Weights of a small transformer language model.
Architecture: RMSNorm after residual sums in early layers and before blocks in later ones, rotary positions, no biases in attention or MLP, embeddings untied during training, normalized queries and keys, local attention windows, shifted keys, gated attention, a norm on each head, value embeddings, a smear gate, capped logits.
Each number is 128 + 32 x the weight over the matrix's rms, rounded and kept within 0 to 255. Layers, rows and columns count from 0. Numbers have three digits each.

# down: layer 5 MLP down (transposed), 640x160, rms 0.0711, rows 380-422, columns 0-159
# up: layer 5 MLP up, 640x160, rms 0.0847, rows 381-422, columns 0-159
down380:145143080093120152150107177124122166129090100118113064032090077068064179129134145150173099178160068123165151067159157126162175183095108131157098137118158135115147171092138180175157119135108155150135106131123099129108145095136176112141136104090124127172132104102143067109127143065105142127073157084101155124071179125108071125143080084121132133193101129094153090038160090084117173122123153100148144067057119054101158132177131171000122103104101160128120138088136129130122103141164143
up381:134078123145067153139138118119056122141121188104105143161083055137161119157131103132052079180147144084109144155154111159124153146077172099111102091140144153115169165127107091109103118161165115120142106191128145133131183083076108152085197151141178115064132078169140188143146083126101103107095111116129137127163057146127113142155126109140154120125099077168148122153139157084134112153109156151095069119170121098121120159133145130136103084104101123099134107106119129082175114089132161
down381:124140157187136111121181080097125125144097156095132166116177153129153168138109102113087143133141084123097142132140128127140083144112071165111127127098136101161156126122185161148127146116133119118203170085129145186075135107146143107137141141149112122122169111147143109145154122097150101127154120145163162170155078146133117117130141187152138098141153203162119148128149101170124113096103129122091122110131143148114091161116114128056134158102179079084142106196114113085151130125116092
up382:061129144106110114135165078068201138191107145118113181153095088114162174097173127133123087085126109125108189107141111170101129109063147089132146064136141146122141148140157138169072136146105113109091156107145110139108116161089124114158117135140131149096145113113112138132166167167054106099126133072131104206102162148176106100145138106133130092089152137068172156151115072111106164061139116172136064137099158080117174173155081149059131175132111146098110144108146110118113147095171147
down382:090124141151104121146132105045123123092064136160189145121067104048133092079135165093129107103138155134122127170153110109136125136105123119153176162139070138144109143152144123145139144168095087100108114136161120178079133150132121148085129177099127185153103130162101134133075162109108132068145140105095162101125109140107112131129173097089147117165127143160158173119134065124122170114121163127162134143134125143085159154143111140021141119092124107123172161135174138108104114086106117
up383:130135161112085174132090092135156105158141092148137070124158125116129176159143162166173122077111115126063117118159097129082136078179132102083155097157108115127162173140174105130104146117137135126116174153128120146106114118111162133171108217103086173102184119058176127101112091164115134140066157118130109144101093062152179171144170120096155102133142137080150116111135118086130102158099138133113091081080196064114122106071117124114123111217099181136058182042152135152196141151120138
down383:099135112103092107124172118125117141145111156142197144182163147167142151158090167139211054088155084165140071139063137122130125128123112127093134159105063133156188185082167109096141130097109109127136152176149179137182104111076096128139139190161096130133105120164129095144117122111159147120174094157102104100091121108152119165096138133187169107133148120129146166105123106108113150136143155098111142128121101135103128077064118116024115116092115133149092168120157114159124166148122140
up384:131089133122075114105071139136134146129114134127144170177102126130133147128189111083096163115093116164100114096142091075078126095123025161184121134134127105131098141174172075143114136129152072134137079173061064086066140137125142121129144150151074085160151124155122099097103111129149113129071115135138158160107149067145164159164121083111118140123132158096197119120128162182141128095081180131195101065162125113151143097161110180132156156229135074116165135102110189151135100134143110
down384:134150131108089091064091115169127118107132165160163207147067140104145092103112160073136111182138156137100109149108116126090134059109125114143144117152167087096126184131150183128154141117125075115122131116132126110147156123169126188127131087162167168160201098201074136102113119137152173061142113146115129097123150113116133155115154090128061171110101160141158123103154146150136132090112119072073084159144068117138116120143109148252115129191100156148166072128183130135137121157159123
up385:168133144138096078154155105149113132161125058168076094145159150114129112151120157138036105213161125000086120152121154044115131153090117110095121073099097162071081164165128151126088154071067132100088113116125110150169112088091146119166136152142116091161166121103124111140177137138141113202105131071106172131125175088073104073169140100119102164163125091095174149195115115109104192090169122136079109084120084145142113079122078158105172111143097142092126138102142094148129109120141118
down385:151142130156115109116189094142133161156119110074136127167122090194117124103138141122171200119155108126144195136099168169185107132134160155126083084099137134076123141144108106117108117161139059081134121226066102121065115207121127158151136161129167118157136100085129130146139079118126132084158181056185098092115159125142158167158036158113112096127112080142093127092132115113101144156165139211172113091175137094133114109097161107057121092108114158122086191107150135128126109104140152
up386:141119168131107132075112114108103103140081060133120133151164171112096120071185167165132126107142169063173107057142166086139159187154108102138132149092055127128128139141178141108086141168116087099141172175092114114124159147139206099111122141193115140154154091163099171126134119121111141106117088117089186143129110172131074101135125118116145097164104126032127120167146166055089147071152131140176162152103140117116097153074118148107159123120155175108143123169111162149095102158087131
down386:137151121136153149149150111167106106124141175118189144177123096174132095184073172128183182197146203120128117130134104142181160122104119200112160115098151139136122161149112145110109140112119198180075104140103191129108141126122130101157085073048130135165152148150153121138132153140140130174127130117185136136189107210139123146113124229158133125153111101175115102140127102130077153178121112152112089108143135078148161145141164167191191133143108149146198142145163185163140154106167138
up387:138091163128067122168139132152150067160176137075091104144162118132113173084126106189120077114121152134135132173145087068088150185118187137125094175087145135114088121157126108109114145147164099156132125184112130094129186150176083185117148166141160128175152095199135119138131149079162130179152131109084171127125210109188131111150126104143138150157110137095170093180141190118140129162166154130125106122146125143162156147169134150140119087129140124103101128137156092172153094140106142
down387:109164133092103131141143139166116164117154160088065126174176095139159112098109057057132104123123105147118144095114114135082154162075117116123164102189113144184133129136164125113116166080106127102140106129088181112112169122174129185108076127133080109079122110138086129111067135165164148178126125089079134097120094151123136135146094121129098116134143107130105138116124141137116106107163158142122139114106106138116146118124156121000102152119141108159096098158156101194125108106164148
up388:128104091138104163111102055073114066137185118131120105109093127099058100095120140124171125128110171134121099100052145131136155158118137137110088139126184112114142070146143135111137144079146135057169068089171080123120130041107124061158126186123191186165156142113088057204115126148098084179168150125116129112118162156183151149165128090144084118101129166147154143128108084105128142112175113146110113135152197139142120132123231169079161115164121185115138145180082160147088087108071191
down388:124113041114120183142159104131068151105096105141099125148190127115120128067097125105133151096090184148105168082097108136122149098085167166178113169049161100155108162157091107140121120138144189085091147061068083134152099146094082161092138132146086159132105135138143051119160147098148108199103109093125144069186115148126132090229114091127139167116097164104191154138099171131151198172077163124058115110126121120067144157115162119050120172160129156155121139104138091125105096137129145
up389:147108174163121102176133109171100202132105123063128125168152075084109096118153126140107152146122117133101089147097115121056148123143092102141087108150113125168149167132109104119082149093127096095101089118115066105149122155129099116109131151135131161097176175087147086163131134124134138174131148085153131100115166108093162092106107060081095088125161187202083106111205115136138109160119127198170106101144147114118118151101133155129163132146093088121095153088117146114131125124108099
down389:124117134143114132167144099138121186073091086172174177151145143106096125139177140147117094172144146159140124129110079120117113105099105086136187137124190129127156087139127116147185186127150128148111168074140171098142098046123102148134080117102126134169094097144178090106086135133175138187131117133115126127134089176106103163143115080163189124095118145094174137141126149133078132109180143097130178191125047155164132094186109165188116122158120151064149154116155067152148100110095147
up390:088121122065160117155156133108114164116063165104114153105127057137077175121114152159079205132088176110140154110118119132080110108169100103124099134100131173129111161101132060129130134131090124099122102132141097157108132133117090130102149196128070152095194150180192121143069135121087121147095079132081139103078149129085138106112128061145184111142067134146142175142153185106155158165165097173097095113089149090154099143099147151096134155101111084096118160149104163098160168155114105
down390:105148130116060112131087124125109117097098102137104160111111114084128169081162168145120113121155122079171122072146103117104137161157133062135152161131140203108127101159099149138119157090145095076177124191099147136158138124124120138116138170102098141133140093156159151135182128122167101072095073141112087139113099123111110154125138099164135100107089099086159151105125166101078184108144104184097123170175109107179177151185101097000166115115148170138121141137157129147134131111109180
up391:112073094143156076100119091123165125132137121171173121105125146156108123149146116086092111128097186137172101147098104131094130154080121113132112066133134132058123083115157051075147156167169125113169151154165126117080129143086146084120192145142145103148134093131110126148134071087118091158140085075095042185103163105108129157088181146095137160107133133088167099155122148120153172111120180134108149130113091079114094076206095094112156149144111159079091193187117159111145100111109138
down391:086103115139098138145121122168156113127065120120168075138161157123153135046151094140144141197127144115208150135119092139095124118099144135133127107131140154136155170145044110118131129153151152053145128178144135119155198138108146118107092068107147052138134113102089096136100101114153164186116137181088113136170114178067178095137148123114136154147157150124124127155129120155115157179143098142090155147094129148128171156166083164097110132110104146132168113112110174098125150126155145
up392:171073128143135076144117143153077145154156143108072117183083109098074125135113212140122128154163136081084138117210077110112141083149143113133106115139106140121136113128136158101093130119134201077122113135169117133136152134114127089129092101137115142133145137062131137138137096101118098086160135088138160091142069113106116116144159080130138135111158119128128160178097155139141170158152126122178141062160161132137146079162167105183224106103126159089087125132110145106112090085053145
down392:118132109142165149162192126160164110169119165110062142143112105084116111135095194114132156159123110144141153133129131155162153190079138142174141142158133147125172087175080141165094119199144152170122121162123145147120147113153108174131133168156073142116123121099105122120104092101134166039165101086106115133128150138072115102167106108082127088166091104137066131109125125129137161182164106115121163173194122098095060118122076149024188088111143155128121192113182108083164130119100095
up393:102084160101146118097145106146212175126157169138158116140154096055118118142094152112136149160110100119118071115120111100101176112119111154137096083128117096136133077121162151163113171166125118101158095142167127099076143157128133118091117175059122086077147079092184126178166074132162165144146135185138094111167140120176093120104170078120127129060157133049175113160123139186154133121139150161130047140128134113119134127090107121145253099109163174171113172119060079113099115121093127
down393:111103143125149076154132108192154087189107122184063108106149125151130100203134133102079080143129112157176075126135173148143129115117092062176130174134179079171120114144131093147163115134096115093125139164133157133066118162122161168052095090152108140163148087109190075114092121100170144099082096091055145061117117173140115097175187196139102151078057085152144158134152166142158090117165153142068109184074062187091184146060139144134138099141106077121104243127142155029115151155167138
up394:166112143066138094112098087067074146110142081119116117132133144094070095152144096158112145087110116132078142124101132126092126144180105113078093107059140182124122140202101065098089110084011116120077119141134138071127111110143191125148145117128141108074124140110077141136154113127097150122111158149166106139091108104098189139122130109152177134070118151094140177132148116151138115150135095169085153137121181071140145141086160134094156152145127130161171143155144135138110147119133125
down394:187163131105115120087136126150108147173168146134128134128137109109117146152154176129135127113107142123101104119113140112161113107157109115134134175096127166124072086179138131107119127114138138133102127155132135071138107102179121175131100110087095109124080173089113148109172078117140144063130097109096112152107126147077119106144110081130131088096113091128120131148150114094118131138101137138051176136167188106209161148099104161078136130124062134074129127145091133127070133188106117
up395:113105155110159119138087124125112191132120096145114099127102115048075143125162163087130087150158119166114151110172133121118099048150088082186130135114138159130156255105166156137141168078109129169127151139152071066064172155117131118064121181165120144107160145109169140136149134182149101125121182152166165197165101094085126109112077120123145177124126153112164157137096117149086126078174100148146134081147141154146112117124117091116137113118139130128170145127091117121148113140122199
down395:123148156143138117151088104076084159146160126143153133147164118058096160106114089088115115148100158166155103143148094121147130089096165100173116120130095174172129108106159159112136141077114118127145173048132119121106065153106113084120091123081156118135110139089094105073154114102144138164120151160109153102120137131132123102171129118175057100151137130120147137134117104175114110127156115123143193201168106117118121198100110121110171102146132142211127113142185114138138089104138134
up396:148122116108130146115166133159148113121165167137117175136199122115167109096154130140142172042139133128126091101099098112125151110103156064123131096085118139148106162152120082090125105167108157067112107131087125122125174149161122092077122127138113175137129083105192106142126120155045079157079138133122146105152167147126126153140146110088152129115065133140146116168109135121202151118118118182154103143081166142154112112052165110110110118107093124145184158176086135143134134104147145
down396:177112117111118132118097158137177172111107145154119112147117135114138167125114103171113095146107109128094090134160140124098105067141103171168173121094128153169154139129103126082119116098145065139139124105152093165086138143106131066150086135146197151110105179138071141132105125090104159117137137133157124147125131139072096155118166137096128151139134121123092115121141136148127126120152168138131153140115091153102175122105118140025122178160072120035157151128100139179128097092157143
up397:114078123130140110173105163172125205164113080143094143150161135133133187101092108151131155086048148146113178101115057141063130104156056129139096120084143135137127137142182117088092126158175111153138076177153084153160183161185115100172184079168076150104159103164085148124162073160120107100182151188148173160084119114116131116121155121144090145081148149113153109103000138147119129175126174144099090107112041165144137069094168184125180180135126153099101142141093158141126090075153114
down397:122144086134118155133120124174094099118110101095179196158126128100097174094048075136089151147133145154130079094063082096120119097175128173078156103106142181103101133125118083097122156066180052111185164158101119136129158122123186101138156063170128152128115121190098171109132147142184153057141162149173095133139128137141164143151179119102098103083107108103146102183159114109128090100088179195096112145077123125112091185096141150057148158186098116052150141096078109157137112128133136
up398:136002179157167124100142109150156165148145151136128130108125142061095130106178089124156116156179127122128110089151085089063182142097150128144081145118095056134170086136175121151105133170094183076128141134145135107100188153086141112089105150059122033136145128141191099110118129122117139127148104137137129142111082113221100098179146095135109115054144123066148155168112124168177131128102114143127093162069094173171101070111147061184135110161121150154148168096157128066118094154140155
down398:197087102165100132072171128186072136110072207137133152132132103171093176117148064102153109198139115116095105159152105125141186129126109064177164146108151049146136136129111125172151090174159113136171131167136188114084139171137157162053097110149092133117140055195159075127101099122155148050083093150068082069111113144087141053106139111150081145089109102140096123122125131163148133107110158147095098168138108150097203121147170134255113122120154170077102153147160132007102122176177134
up399:111105146107164065093136113052130115128174097095111122169110115059121121186128137166114152121123162110136119098140130079117128115111096087118148127109101164117124137183165134108144153111112135120137165193163100084076205092165135154108131172109139118107139088116154146157117118100122157145112140147084165153091106090162137117115152119062160117123141104094170135132100149121131127155187117169161085107132130102145106122175104127059155125124133096112167149093097181123166107129096128
down399:121075195140190106176128067080193139178106113115084118141119091099132092142146164125135108107120129120167176100124124080085085124117103170125082136095129142126115127206131086098115145091129199128144101131085072112099160111111136119118128163119119097109147107131120157156103124136117115158132128137131121119090144097195086164142096066114117123110139116056206153158063143120142069176143113153124133085082126078129127084142155129000132123119119140143112141129138107148103085141106127
up400:139110149168039120116096102152153078167180150125101168113131114136175177099112147187137192132128134111133127063153099130090168128075125134153108152166070141124120159164098108119164112166068110133081150185137093112112148122121111094126132130118178066067147119142143143118192123099116088101160109094108116177147117132126106103098105125137144112116147055101128141188153094094158107099127212107101114091114146099119101120111102066128145063124157074071097189086125106133127082125107149
down400:168106123150075107156129074154084102157097122135115117105139136152123052125118151094132126140131133174118122151089214163134125107099057116117119122202144129166121128127134121168112152167115067141118112176118126064075157155155145155140175099160140098136076153082093136121084125110114158100160097158173123121142136159083121098167058083128127120134158118097163133126165107160127117106100166128072171173144126093150124109108094081127141202136113120127114062101105159146173153155150114
up401:065116182145157096075131129036148147169128142093063150148127134101185119089086126141145145129104129081117122094098100095118149136105124138154045092123113133141200118153141133133165129128171163084125117177127127109147119136090094102162139114153132131089113085137066118114146078101120117134176128108174117136135172130148131099126124104147160125104109128134147158138152145150161112132161136189197111038110176089147138141134153163137157138134126088167120193158089132145125088099092139
down401:104165160102164150183123140089155165136115136129125146130125113166151115118170113161170142073108115085125179149114119126130118115146178173135133070138167095081149094113177083116181148088166112145073109128125125114110153104116089150152142139110209114076133180124100120082152125109098182145161117078126060120117164059146113177160116092116140122132173080125138136128141070089066107140201107146161151069088162128161104183142098097000144170140183127140123124146138166183125163102093120
up402:115117153160136094152159110152143103205159129129103129136163119058138114104142125166140128191176120151136178097153125145107133135143109150134114160138071142115108149153095123141084100096101116099118077153135147098069120116105089157093111123103087150045130155154102133155127124085098137113074131120097175051109139086097120123152144119126118126143156159141134170182111118058133168143175125143139144137068118142094103079161168127142102097124158091066148132157154107103173150146126149
down402:104217125158174123145094133145157099193072115172144140182116137137119141146127157131105217117152127158137148116099160092125107083151118156117142144153082097129129113117137159079151183148121097141113130115138115145118116163127122141157157154145139102114128126093172157115113124119096145083130160118154104133191141122127169105184085158136085139133038161131114083101139116116163105166125133128141150168140153198105122101105139080183114078085168141102130191103156135100136128145139084
up403:125088111120120166134145106089088152163117085074156130155157122107159187108167146131082112118114156129082180147175059130058125138116131180163108133068162089088121179085138094148081207153125109082237139123092119124174104093156100153097105129114148128120147159102115109138127144122114152114095110158138126184087153100179105101166137094094147141188096156112092174095093191127158114069143141145125098141131172064140176062119089109108108160079183213193084140089116122144123097140115110
down403:191136114123133096099182106144105164120102159096094144171117131096139137100149104070105100195157114122103156160136144108126131155127165121101147129115142091122128163110158083141133158125138115084151132165134184144087117122174139165170110059158116140101090205131112092137121112112137103153141116100125147162101091102167128059125130140151105111149116135120088127133114085152110114092111150140153177120166204094100181065134090117107118173149138131139073106098098125126117105120145167
up404:120109121162085160153134116034127201155200111184132183128116143115123145113091080166152103173084153100092081162151117066097123151126132118122073098120117155156114154148145126125135137065135168116122149178105121142086123157106180115160189134071084048115139148205052156105141115105101157153136187053131125166113118133144129188150163103117140127130101186119181160148131132164118134128132177129094154127097108103111070062178101141113165058140114161080128177128077163132166056071073158
down404:131101092173092124092124173125139086168166156191164180168219154100188103074136181141108137114122109101121075103103117113104150165105090203143129159088059140063119156132132110077131129143121046148187166103143109074118164100130105153194124103045157109151108137152073157145167052122115121198157119155132138134138121149157142119106145032126130123111118138145134146183066125202076097160110150114132161142122178128127057085159095150000097154085099111138182099160086170144170105182093120
up405:090128206145149173137084092123166166138114141141119120165142090130153163135105160153081111166106129040141103116100104156139115126036087145054127113126096190083156098118095141101137153108148179078182167149125106157193127182150157167128145152127199124137143029094101172149134165156136107135154145124056148227127100126118120114140111127142096099108096118135139128200134116125139100215107123147132139146108120093127137133116092113115146124104114082081110166128080117191113105183156128
down405:162120116169108144129147165121123127077091173114129117118136175142172142155124121119136135139104149101097138181105135179146133095148092118128195138175171120100172092165155136092123134170160138101131123144149136153125126194161139133134122103147087093163136141157148099164122039112164127062172103111113182154123104138097084150101164161168104135141141154159172140167151122103182153148105147083097152166114157194153133158122113120069177082117166109134132150134152182157135130192188112
up406:103151146127089123120073069060121131170204192178099142142134092146033114096102140105147105071141117111139149069097133084108131150146077162162150040126129095132172089172164143116140141161128034105145131155072118111114134158150085091111138189126095164128186142106141137120149122118156125097083118154106129111112157091148144064128135101191089032175141123110100155138145172127121131105147152151110151128138123078092098120100112171142130106070160130160150120123133116091117093083134125
down406:110167129127139156150133141148139115153179095129132089078172082156132137152084138117122167059131145168098194172135157125167127170119142135137112116157164133092106088172142187143125115169097095122104095024072120073149196152163083121148114145098108213137132193144098173133145077094150046119127152159165121115157081137137144143160120083094141149147130142099139074140129175138117115154080131136111158128118127111132124127091168157081073137135143162117126137147160110157165137185173161
up407:106084129132112170081093126101132108143127065116062134115099163123150130129209132089128107105181101099160163148153110158091141110190144159133137148134123085085121132125134158110151124074047117134135152176133088124124087123138159139167095149133101177135167195139101156124135072151152152110168117151093126115099165119121135097159149081124112128108118103073110120123123194129088114122091159128108135153077187157194124156113118177145134113165187131151131159127091130126143114098089101
down407:141109134106027132087143123148163126093126141130090163141053105157166109136139153127113159092136083139165112140103159136136113168111144163146153120066113126105128127175119151125147106144125148123120124098168182123076090154140107139067164116128180106123180095176094154085152135141118102149135162141151082129133086115134144086082117152137135059167142115123104108126149104129148147110090104137164092116156143181116129174153109172186110148097106087064131137124094118102111150171119145
up408:115154101093082134122148123103094160166072112120123173140098161150090148093110198125155137095104105140153198082155047080076138183159093120124052036104083093099147138177127136189172133070146103146108088226111123124120080073164131130165155129122110133180181145075088114167083085102128149119142135213064165111139139142154096067114082122101125076110151139133118148114114154144166184102143095148093133155139166113143176128100089155127112119114110154135164171171108074124089113159029146
down408:095194158159080120138116110143072156120106086131185135123158134164112160104160111154096150127177071152114112108168136115024139126172147080136097100088118118096111116134192112103161117113079099117099109059166125121151194155122129179162133136137105138089159129089117095147186127161124107132127133119196153176088145169091140155147174136109127176078147097152137107172128176115118099191111092200112101130130164156145070097151120118004075088150092082124096183165140055117130165161131199
up409:149148158125151091121127105131130125106159139165161116150099122140082141114088172158125144191117130113130136125070100110113139149095133149131135143063139135061142143131115172187113112074109107084094115124132126173111160137142168136092156115151118148091149083079111149156094137138178190157148180158180128147070119165164123114135120135071137147097100182062168124113110155131160195094173077123153115151060131132075157109149100102154119171098078157125135138142108123080120109143124140
down409:104142121099105106043094141162121178141175166120123150158169121142134115133116114080213141159152152097161114167160133129123142137109131116131128140115128116181135100116162120185108110138121085119129158147124116160138106135119132117135104067142147100085152106115159141179123128114166121194105136110128150081142125167148151181094155170156123137044132127124137055186140149085143086106129137129155169076089164179130094106142109065167127114135147154140132135135123143120064125155161141
up410:137112143132114113133100086105132125145098159119119121164156117089158121155139146116112152130125148104114131124139117121100126117101114099125117118108119111128126104198136062122110132094134132101125109153131094112093125081101142125186125135137141139159140146107125105159113096100091140135092155146106161151079145139139146085159145058135146122126115127076171176123100130116115163136151129172164121120121138124148061107125136139036151106147128141148079174113152175130152106124110123
down410:113038163077170097129125083101183150168148110126142115131125090092155135147119142135102114149097095119157133127141100076093133135132119099138141105105130165137120122169143100086091158097109200138123109114095097094118150092111133120143131134088134075089121086130152129132144112179105142169132131145116128148053139116165115140144150098125119111112121142107153129158120136134165142174136102189149140118097109091151105115124123109000111143145139139148121122137144134182145085113074134
up411:137114132062126050124023116120119104149148155073119066152066116176122189055145122115094103193091123090102159132121102145110104108107123111154053184134033116122165151199157178161146133125071141117140099137161118149073182047124184117126118127138064060120123121123121148143127086172115102072173096122136102165142182193163092100170154117161186123131152101147176164136123125167158179084120149162132128111085094116159115097201104146111180149126118136090104126162142137122103068128165129
down411:154202165156155106153101078138083125157139122131122124138107160122118153103119137149168101221123052123074154102165151047060150070097148103168142188171099110146124123116104128155124127132176073104063127107156113176104137146084124152119177121099204185109103159123129112087146109094142063103099146070114105136125180159181150160110074193130085089052189143125114113101119139077100096131110128131085128076115122122201088096138094160038161167102208142063067134113166067154066126157139108
up412:085086191136082130144111088086093091116116161098107169112185188068121143110135124160042053190118145112114176030155156135110139125116057067047076052139142174117120183134188123101152161104155142205132203117103158073143106111059176136141172146172143091131148118101062116104135149110150132179252199105105112099100174207134119116087089121106149086117041152148138145159136151114114122131159189175065150120036185132128194168120154156087147104107150108112138175103082061171128049149114134
down412:123068106125096129101131163107117094180127152093135128135157186064060181123093137091118159201106160163084111111106195124131114123148120143111095025223116084111100202152138085130137079115137104137157166199096079085124119143100102113141076141200143129108001165154150126141104023124092112082169103198123077152102126167135134206104110065152163148168134133211088145175067158104195116143170132095086138105043165170179112202083204147129206030068225082136119179144038086170074149152113108
up413:129142109072105102147094126119123180128132134144089080131193101124086226112087210127062158109167152089164101127126124150114108105077140082132136124076134169176114093156176137149141179136152121104118133125169101145148129106124165161150095155065101158115156129133094180165119118201165145139116146154076125121089085102072120088160168102089190085140083132126203251147164109097145149109149201178144094123164137109166109147079118180081183128125159117106057198152100141177168118159093119
down413:134043219204161205057154123145113085164127166095132238131092178102116040175135050141214089176080117111139157134173071097128212139100110109040107099192036089090234142112150079005091131157119085166127133171128101081071088132201076144086185137237126146126141035095114004052048116058106122102112132123177157159107221148210141099085131163205086153095129146176042000108053118085124126108137040156046093182088099118136160096210133019090058096137154120145178105060189142073097122068105167
up414:112125114144096175145177137149185135159134189112115188140139125097118138165121094120123110089174157083157105085149100178154130163122121103143051147122129108162144099174119131118116118139134099159132078144090135121050114120188141177111111166075106133164137147110101069134145171159154071135108138170145136152118120085177132145160092113091144108183133090131110130193099081094140103115095150199174133070122088114129157148140125082118109143093116109157110169091148110186138122153148080
down414:096115064152100125169194146110129104118189132200108080161155151108141165139106139133120155159136133148143104162142164152110099103090056156179105116144098094109125120097134078184138142110114140131147110151132203091128135077125144114131125135104079151164067151176139119167079155139105112149143084137128134119112151147075113120157087160112195171127222108148124131121087151164141132071128153130130155145145105133085177156170110191106103122137121141154052153133075177137126138187155150
up415:105114101107134091120121105107169100145146119162125124150164128140138137135058152081133165131083133097144091110152047094085183148105162161070144121145136114104154079153151145148105091078138067015149090158101129164094103138135181129117166125138029098095139137108178106147150177156063077104098138129179201152144170062160112040083163124073077128138163116151145140150098108144104175146108156129089085089082123125122123139135091091149116164176070151135129120138119130127123122086097136
down415:141098102111156138149133140080116152179126127171124156155024149159144155123059139122134113105146182072166122162164139130117184108106229156065096084149150107130120187126156119141148106139111062110146151091167142137147097128138149116158163132185104143131112093127144123154136150117089137099150175188169146145105087159113093139169115143074119147164119195108152113117131104115111118143114172123092133173096099169169186128126119116118153111095160091120129135149137115121176136153119087
up416:092116162147128119098156158143084197166195120079065172180156138131163162049161125157121090185113144160165173084194090099116147138157016055165109129090179138122102123122080095123124095094150161190173147156095067104108154085121133108094154113141112139189140105144143061156106178198128118133100175086133143130095071113133098148103159133150159021115126153119125170143128119091105136148115143159146096145092164111118063061139151136133115077161160140145111149091083110109135081178137161
down416:115212109135080108137121135110101151168142144180134111147109138135107073112161098135199108104095189107099071150160151121121068078160166124151180142098091167134111072098087094133168137150141191150161152133146122140149106140072218126079099111139131110106102108165116118159154111158098155146083138103067128180152133132184219130197095166117138142101122131155102143102169110070145109116151078113171105127072085151201118090201192112028079113114117182136089090099145197125161077091073120
up417:153093231136124183155123136103147178125188107095164105173126039069076122101109195066127132089144186109098058102076054117071146137018090131088134097128110126106115176130126153128120139127164115113166091103149123157084151137135105100100091128125146125092144121120157154197189115154081119110182115174097190135157120146119138146089152150159119141087138128134121124133131190099151137117174136176107126128151111154103075078085131151143151087206139192074135161069138156185082138078122142
down417:091100141132140160179169129099171102106109125083114142138166114046106141113113161104087107177122191106123118070093127138091101128135085187153161149167122100116124117159081129076155138090162188107114086116063162181145146125137114130109114086127174159132117190112159133148150084097088110110136099158054148080138091161079111184153146128099148179102093195149126126113144206171144140142153167106084154135186077125125196142111110183098139108121069117116142215153115110110181132146163146
up418:102093163169144091151111107146150158126140139107081114145114156095152179197149119112124144170110097086148128185136112109139091173082131118093115083141174112081137127125144114131099119104090140144135112086169095144090187124145149141101117133124132073144124110146172147185136108153088143121116101146125106107088126168197095129127113083109093135143131122081206115131154105121172119072129140159090050101138093125137110081142143180131110144109134141069151119107088156148119136102116126
down418:084116130163084112113098160157104159089126151154124154136121119153145117128163148132075154116144085134164103181160121102140060127112126096095148076100135110137101099091125143148112094103112105143153207173121138123147144150163110185136110112106079151130169109114096138118113080129098143091161083105151173080168135143074117138160160111140126155105083094107154138156135132156136150090139176094124086134180144109067105155178109131047132167098117115111162090106096141093159127127056156
up419:059114095128136161081133142086057100134095111090117204155156053096134109103154167132102109121140163123118137109121092153087189171175102138162117149101142152114137136137115096122115087046166145066120095140161116138120109160122171151074115150128135134119115112059128151108164093200128118091111125125039133150111092114206128103117096117075074119131111115122112088184098135124132114132222104157078166063072168157162104117127128159111136142169110170108079123102122077140146037081096144
down419:142115107079156076173146147101125096121144155141106163099131092100151151138112153119182148169131180179124118147067165161126101093137115111127136106155129132135116102144133088151151096123116149102132148149153208127126123101103100085143180090089083118100148107121167167115158087114153150126127184212117141095131077076151096104108120140145119110117146123123206137129123145122115122152165107142175131142151076159064146164099140123000117136151178107133101136137120116120081128139123129
up420:070118165135156150112134131137188163111089098125116116155162162137047086147185138149108209095132152128176180120127067103126132103179157080173104103078161146155185152138108107123076041131123068114047108132079118176143174087088141096107128183126144149094174130108156150170109164107110096098120146077114164145110148156205103130107099121103173110138135174145113119131094102148091135153112205144105115111140123086138118057162145139131117141117125155098094149173098133115119121041154069
down420:132101157122122088127157124124156129084122151131106098127100189167137143137166131116168144161165085079116147135144135160176105086150167129161088136161165150154182134142124136154142136084136071113110052145134177157154142121106137093148112143172162133107104156156126166142118146158147156166139136133095179095164099153168129118144134141109191140160162108089110120116123123109119120133089141134084134125151109075076085126125101144000127148104163149084141124102113098155155105087132113
up421:142115244148205174167093132117130121236161123136116118100127082095104139142161166115188173113112149081209146169140136141117117176144122135098137102094156128087147127135164148158096204056139129142117145167136125125098103133122109157151134152100092109160144163095146134131113102148124176118147175133140145162084112141157193156120112112152120105126120175110118131132097124105117147154138134149120114119130174093139157125070102133067163153094096146124111175090157111146062151058171065
down421:134104127066109152082087139136109152171157160158129152153141129106149116136146180129138148108126083170107120152156174164147128118024157147123124109148142094135134083097178129164149086172144145234142128109139113102151176128139092200152120146169158121140095095103109108119117105136130094173082146086121140135100162153170124129077114122146130135151140155119110119111120142145093129167091147161092079107110169068152094089084078141012181177118134130156067104158126142134095136096161137
up422:116112150122155098124110137120102135128142129058093142167113088100095200157134112130110084118159139103068082154152124102078127209144125145162122090129076106120141094140111141114125107181170081137151090140092133109128206139133128120146126130070110104089131076119131069143155117172137175139094118164151161110084122098130064152120114075116117064145166085127141096155065181150081115118105195143077096042088132145093134204140136133138144148099122111065127159076136073115107102095108114
down422:093130114162111112095121133169101142126150106144138134178118112113134146136173083149178129154138122060139126168121121173144118111119137124164149110129131157122085108149161129132127153095143134095139090150162131144147120160126128143081155167150072129194131133157134121143121110130132135126162134140119108066158122127071133155184083130177092116120110160145109150138142111157030141224141176101115097120127104141108087121100143114072094109147107118042142090113112150081093151076159119